config = dict(
    n_kv_head=4,
    head_dim=32,
    d_mlp=320,
    rope_base=10000.0,
    qk_norm=True,
    parallel_block=False,
    init='normal',
    init_std_qkv=0.0358,
    init_std_o=0.0,
    optimizer='muon_variant',
    lr=0.0083,
    decay_fraction=0.28,
    final_lr_fraction=0.0,
    seq_len=512,
    steps=9675,
)
Each number is 200 + 20 x the weight over its row's rms, rounded and kept within 0 to 999. Layers, rows and columns count from 0. The size before them is the row's rms in percent of the matrix's.

# layer 9 attention output (transposed), 128x128, rms 0.135, rows 124-127, columns 0-63
095,202,208,182,213,206,204,146,209,207,205,168,181,196,163,194,208,180,188,224,233,192,201,214,197,198,214,271,176,190,193,228,224,224,196,193,234,214,156,191,197,204,196,206,208,178,199,190,204,180,217,202,176,184,185,206,166,217,207,203,189,216,199,220,168
090,235,167,181,211,183,194,188,217,186,178,173,212,248,185,194,216,177,179,202,205,226,221,208,219,211,192,237,225,219,191,225,181,209,202,219,199,202,207,205,197,167,208,207,223,213,190,155,193,194,174,244,177,214,219,207,187,158,194,189,183,204,185,197,211
099,179,211,190,180,177,226,211,211,174,216,222,207,198,152,209,203,214,167,192,224,175,150,182,183,211,180,183,221,192,237,185,214,199,198,221,181,190,211,195,188,183,196,168,205,206,184,211,201,232,159,226,221,221,211,203,217,209,173,195,197,198,181,181,217
092,191,205,179,169,227,177,179,199,169,221,189,211,211,204,183,207,241,204,215,226,169,179,199,219,185,190,219,206,188,235,196,208,190,189,190,190,205,215,210,191,205,199,202,227,266,175,217,206,204,194,197,202,201,205,204,149,188,204,151,199,231,226,184,207
# layer 9 attention value, 128x128, rms 0.159, rows 125-127, columns 0-63
104,190,232,207,206,207,212,209,171,206,225,198,200,154,202,177,186,233,220,134,188,184,177,153,205,203,189,202,212,191,222,204,201,202,195,193,204,183,187,226,201,232,213,210,169,184,173,209,221,220,216,232,163,200,198,176,201,219,213,227,198,239,211,233,210
109,216,190,197,200,213,202,202,203,201,216,215,212,218,211,180,209,224,211,236,203,212,230,216,201,192,209,215,204,210,166,182,188,179,213,188,203,203,186,226,229,210,196,228,208,210,205,209,182,189,221,161,188,185,171,169,211,201,252,197,228,172,208,210,188
102,211,192,202,198,204,210,220,217,230,198,196,196,176,183,203,210,178,204,200,168,202,246,200,164,232,172,216,226,176,157,207,203,240,197,209,168,161,182,187,203,175,234,210,171,180,242,204,193,178,186,180,206,209,208,213,229,220,193,258,216,197,218,195,209
# layer 9 MLP gate, 320x128, rms 0.174, rows 0-14, columns 0-63
101,175,216,208,210,204,206,163,187,210,227,206,201,229,215,200,215,179,221,174,165,201,198,196,176,166,173,195,201,207,225,233,196,183,187,186,170,186,204,252,206,213,215,193,183,169,169,196,206,242,210,244,206,194,211,208,187,169,207,221,175,186,232,145,209
100,185,214,196,206,198,183,196,205,202,203,161,207,185,232,208,211,198,196,240,218,195,202,238,161,147,188,204,172,221,184,175,174,214,202,190,179,178,195,189,218,202,192,189,188,204,180,193,156,213,183,190,211,226,176,217,203,161,198,223,211,195,203,200,186
103,233,209,194,194,179,173,218,221,234,230,196,223,183,184,206,219,173,205,230,189,245,163,203,235,181,223,148,201,218,192,229,218,165,202,216,214,176,188,211,186,197,196,181,194,179,175,192,200,232,218,248,191,207,193,206,203,203,174,209,199,171,245,213,173
101,178,197,212,194,211,200,169,226,210,210,210,200,205,205,209,185,209,236,212,211,190,197,209,182,200,208,206,187,214,216,223,173,203,179,146,214,226,215,200,197,196,197,193,197,218,236,189,211,220,217,168,216,208,219,195,223,201,222,222,236,196,174,192,200
103,223,158,195,138,216,191,160,173,213,207,218,215,205,202,216,227,188,208,187,158,200,194,212,176,196,182,206,167,186,227,189,196,202,233,208,180,263,211,191,206,214,190,180,204,197,207,172,194,193,196,199,175,213,206,213,194,187,219,163,215,190,203,193,201
094,173,180,235,184,193,211,226,213,203,205,194,208,204,206,153,172,209,188,162,178,200,219,166,196,246,160,192,196,191,221,187,170,220,202,228,189,200,205,204,215,190,202,225,198,189,165,208,193,192,259,181,218,182,179,180,239,224,198,233,178,189,211,192,203
108,232,218,177,204,210,198,206,202,178,215,177,210,212,201,200,211,162,185,213,225,229,214,189,200,183,206,197,247,174,186,202,204,220,166,211,194,209,204,156,204,188,201,198,201,194,209,189,198,194,232,203,232,191,191,183,235,200,245,204,180,206,200,194,194
099,202,200,245,217,165,207,203,203,172,199,194,214,168,184,202,185,191,215,226,196,194,224,223,222,209,168,192,205,209,243,195,182,207,196,211,188,256,193,180,179,220,191,183,185,211,181,214,180,198,237,221,216,242,199,207,219,214,177,176,188,223,200,218,198
108,183,209,200,227,196,168,174,181,208,196,181,224,206,188,197,177,255,208,213,226,178,190,175,150,179,199,188,177,205,185,184,208,219,192,198,173,193,187,214,206,200,202,189,193,235,184,183,227,202,216,164,179,225,163,191,191,225,175,176,228,221,253,204,214
101,193,178,193,216,194,173,223,214,227,198,180,219,186,194,215,206,239,167,212,232,220,202,202,182,244,205,205,193,183,186,205,199,247,194,162,186,216,190,216,186,193,188,224,182,181,185,222,188,263,216,224,190,209,205,189,200,213,172,206,202,172,210,222,187
102,198,181,207,191,228,212,191,231,213,209,222,199,170,179,186,198,196,190,205,219,192,223,215,168,214,184,195,212,197,244,211,175,204,188,154,198,205,176,208,208,205,210,181,184,232,188,232,242,250,242,184,190,189,201,175,226,180,199,194,252,207,189,223,204
112,207,202,175,221,190,180,163,193,190,207,199,194,227,219,196,195,227,218,185,196,205,198,224,183,167,206,229,194,204,233,203,166,181,167,244,200,247,207,192,211,199,231,197,229,208,168,182,248,207,232,205,223,198,220,185,225,167,201,205,219,172,204,187,221
099,177,191,204,187,205,206,233,168,225,205,219,195,195,225,182,198,174,180,218,175,224,201,190,188,194,207,173,202,255,175,196,194,170,188,181,172,200,150,194,185,192,199,183,175,195,249,226,219,199,219,243,226,186,224,199,183,172,224,188,178,178,179,211,176
106,171,210,179,189,216,190,185,191,190,252,211,212,217,221,202,213,197,217,191,194,229,237,230,168,206,188,203,188,177,195,203,206,206,202,199,172,186,186,181,200,215,243,195,198,169,216,180,188,180,198,175,229,172,153,210,212,204,231,179,199,182,196,171,206
101,237,209,217,173,204,232,236,219,216,200,205,216,208,157,224,223,224,226,184,211,203,208,167,188,187,217,179,194,213,193,195,225,208,190,203,248,186,184,198,179,179,205,158,178,246,197,182,193,243,173,196,196,207,197,213,224,198,187,180,211,224,213,214,177
# layer 9 MLP up, 320x128, rms 0.182, rows 0-14, columns 0-63
103,216,196,214,187,235,193,213,215,209,201,222,189,183,189,199,232,216,192,194,216,172,201,184,207,200,181,166,198,204,214,198,179,230,176,227,245,215,223,204,175,192,159,178,199,214,203,198,239,176,152,216,225,197,206,201,196,184,191,209,199,163,183,174,186
095,222,203,188,166,239,212,215,194,196,166,187,162,195,186,205,179,212,174,184,225,189,176,227,189,217,235,198,205,170,202,243,208,216,169,220,222,208,214,208,205,203,223,181,171,175,181,164,211,216,182,179,194,236,169,212,191,190,208,215,210,224,199,192,169
107,217,229,144,198,217,172,219,187,217,194,214,176,195,199,192,191,203,201,203,194,230,205,174,225,151,213,199,171,194,238,188,209,184,224,238,171,207,184,216,187,164,218,190,206,222,188,192,249,215,213,209,212,189,197,224,249,193,185,205,202,192,186,163,186
097,180,190,187,217,204,228,213,198,195,145,248,183,222,206,173,200,214,171,223,227,197,190,195,190,207,209,219,212,209,172,219,174,185,194,227,179,205,194,210,224,240,177,213,193,168,184,190,174,214,213,224,212,212,162,211,202,223,192,185,182,172,214,184,205
102,167,208,195,191,230,188,167,169,198,229,244,182,201,187,172,183,197,216,228,220,195,183,226,204,206,189,222,205,227,202,214,203,168,197,199,164,162,176,231,202,200,229,175,199,191,210,193,218,191,216,169,198,186,206,207,165,200,176,227,160,158,208,222,192
100,229,176,210,208,207,176,220,222,191,207,228,193,205,187,164,264,195,171,185,187,218,220,211,198,197,233,204,200,187,192,234,225,228,216,191,216,181,210,194,210,182,228,218,202,208,210,203,198,190,205,222,217,211,197,182,226,206,185,201,204,153,227,190,171
112,187,206,197,196,183,232,190,229,178,230,182,185,199,190,191,192,181,186,213,201,191,234,159,213,224,215,227,179,196,206,193,220,173,183,161,192,198,211,183,223,204,187,192,202,204,205,211,233,212,228,192,229,188,212,182,211,178,179,192,190,226,184,216,214
105,210,207,180,211,216,168,213,216,201,207,214,207,197,193,198,211,202,201,163,204,188,215,211,238,183,193,203,168,206,182,222,157,207,211,177,187,234,255,198,206,197,191,219,202,207,198,222,220,178,198,222,208,188,185,237,172,189,202,202,190,241,213,206,226
108,158,214,198,207,200,217,177,222,195,223,215,203,189,200,206,193,200,187,180,186,204,178,186,217,232,156,184,206,177,203,169,197,200,208,223,233,183,205,157,171,173,205,154,187,219,160,178,217,227,197,212,176,209,178,180,215,180,208,226,206,174,198,215,218
095,179,179,216,194,200,195,175,189,173,184,192,216,217,180,188,206,171,222,200,136,189,191,178,174,212,196,186,195,206,186,212,167,193,170,214,191,183,173,184,198,194,221,222,171,176,205,194,214,206,176,215,202,215,227,178,190,214,226,225,181,204,209,177,213
106,214,207,201,157,228,236,197,198,204,216,187,212,230,207,206,214,211,203,209,204,190,207,189,192,216,202,193,194,210,215,219,224,210,228,231,215,178,203,183,190,203,210,210,236,189,248,231,195,166,171,194,219,181,202,228,199,194,226,199,171,215,149,206,181
111,172,199,183,210,205,200,206,182,181,203,230,203,220,190,200,192,169,178,239,250,181,202,206,198,216,193,157,182,163,213,188,203,180,190,172,224,190,244,172,200,209,206,179,229,164,175,214,216,230,153,192,204,198,193,206,199,202,220,223,194,209,207,192,216
099,220,240,185,198,198,244,261,174,186,206,209,206,194,206,198,180,217,246,213,170,201,190,223,217,202,186,167,187,189,201,219,231,206,222,194,217,203,210,179,176,187,209,227,206,192,203,212,194,191,194,226,204,178,219,262,173,201,185,222,184,219,225,205,184
101,186,213,223,199,209,218,207,208,181,199,188,178,230,180,199,218,212,191,207,201,188,212,190,185,220,185,190,212,218,202,184,249,175,209,215,224,191,191,212,199,184,214,220,186,188,184,170,195,188,240,199,191,220,207,182,204,223,177,209,202,235,196,214,224
103,175,190,190,191,202,201,200,195,202,184,198,206,156,177,217,186,166,206,204,191,220,219,191,187,228,219,181,186,202,198,184,209,209,213,195,240,219,181,221,174,216,166,189,212,187,203,221,210,194,203,177,181,210,178,188,199,203,218,194,175,189,227,241,177
# layer 9 MLP down (transposed), 320x128, rms 0.0685, rows 0-13, columns 0-63
101,184,220,206,191,180,215,163,201,195,187,226,206,196,192,179,186,203,170,196,214,193,167,190,205,212,183,194,171,223,188,209,157,195,189,193,220,188,197,231,198,206,250,175,213,203,204,179,208,178,207,222,191,171,205,229,181,205,204,219,218,180,178,177,211
096,187,197,144,181,196,215,206,210,191,203,219,219,208,212,205,178,187,221,207,223,197,179,212,202,188,180,214,200,193,174,163,166,179,183,220,211,191,213,187,198,203,214,213,179,197,160,193,207,156,199,173,214,239,174,182,195,179,162,190,220,206,212,197,211
104,200,255,202,175,214,191,232,206,193,179,178,182,169,191,172,175,172,188,187,190,190,216,224,210,159,196,202,229,195,213,189,198,220,219,196,184,148,197,224,192,202,172,152,190,187,192,194,228,213,207,221,215,218,209,214,196,214,148,191,219,189,210,195,177
097,171,206,207,200,223,245,233,193,195,212,179,170,186,179,224,136,234,239,230,196,220,196,167,206,207,183,226,219,213,192,199,191,206,195,193,229,181,189,205,183,172,223,188,192,252,193,238,204,209,227,202,193,202,210,197,190,210,168,194,225,192,194,202,174
105,185,181,230,193,228,172,237,201,199,212,226,184,217,182,208,229,192,210,210,179,203,233,184,235,177,187,204,228,212,218,214,180,172,143,223,176,200,211,198,205,218,211,209,171,185,211,200,185,211,205,201,187,163,206,213,231,161,214,181,195,199,208,211,222
099,219,215,221,204,227,208,178,232,175,189,208,181,186,197,230,195,179,203,190,226,209,204,209,163,213,188,229,182,189,185,224,199,201,222,195,224,254,191,171,204,208,235,213,219,173,184,242,245,220,176,194,202,214,213,195,205,239,197,218,222,174,208,207,191
105,198,222,198,203,189,224,253,179,182,162,194,192,212,173,204,220,220,169,210,220,216,185,164,196,197,206,199,193,184,209,154,211,177,191,243,179,202,218,183,195,215,211,186,189,242,168,230,195,204,215,185,212,195,229,198,203,230,175,212,190,218,201,228,206
099,192,182,182,209,196,163,176,185,184,228,191,152,202,211,201,173,234,184,239,158,190,194,205,213,232,209,159,181,196,193,172,197,208,214,199,191,210,212,200,212,242,187,178,217,190,218,219,197,225,180,204,187,207,211,171,201,211,188,209,197,176,198,220,215
108,186,176,183,189,171,209,191,189,211,229,216,181,217,191,202,204,149,196,173,243,211,165,190,199,181,184,150,175,211,196,209,225,196,198,189,187,186,173,196,170,214,201,204,220,195,196,194,201,202,215,193,208,186,188,179,198,253,149,202,220,207,191,156,214
097,262,197,216,214,203,200,225,151,197,182,205,165,203,189,178,218,233,223,243,203,197,194,200,183,188,203,169,214,231,229,180,190,213,224,189,207,181,194,168,240,214,169,236,202,201,222,225,200,217,185,183,218,228,208,203,164,199,180,174,181,220,175,189,241
105,225,218,241,190,170,184,172,187,233,191,185,200,191,239,222,198,201,203,155,213,209,192,216,195,177,219,202,271,172,225,189,190,196,212,170,196,180,180,198,196,155,191,191,213,189,207,214,211,177,215,186,168,186,215,185,165,217,197,197,199,183,222,191,203
108,189,225,199,191,209,188,189,232,208,167,204,247,190,216,169,212,200,160,210,191,215,198,185,256,185,198,208,179,223,209,195,169,227,182,205,210,161,216,202,186,197,186,180,183,183,212,216,188,200,218,202,187,184,215,187,218,216,151,213,170,183,183,234,205
091,230,147,188,169,211,213,238,221,217,178,185,209,191,204,176,227,205,202,227,205,184,231,189,259,211,169,207,206,184,196,170,207,204,194,192,185,218,240,188,224,209,208,174,192,219,195,196,195,214,201,166,181,208,236,182,199,177,209,183,185,194,188,207,201
107,169,212,188,154,178,178,215,209,199,205,210,196,230,196,182,190,215,211,200,217,209,177,176,222,172,182,207,197,240,205,218,211,197,208,212,208,205,199,261,211,171,190,198,201,194,228,195,210,190,220,158,175,210,200,193,183,211,204,191,204,167,230,188,182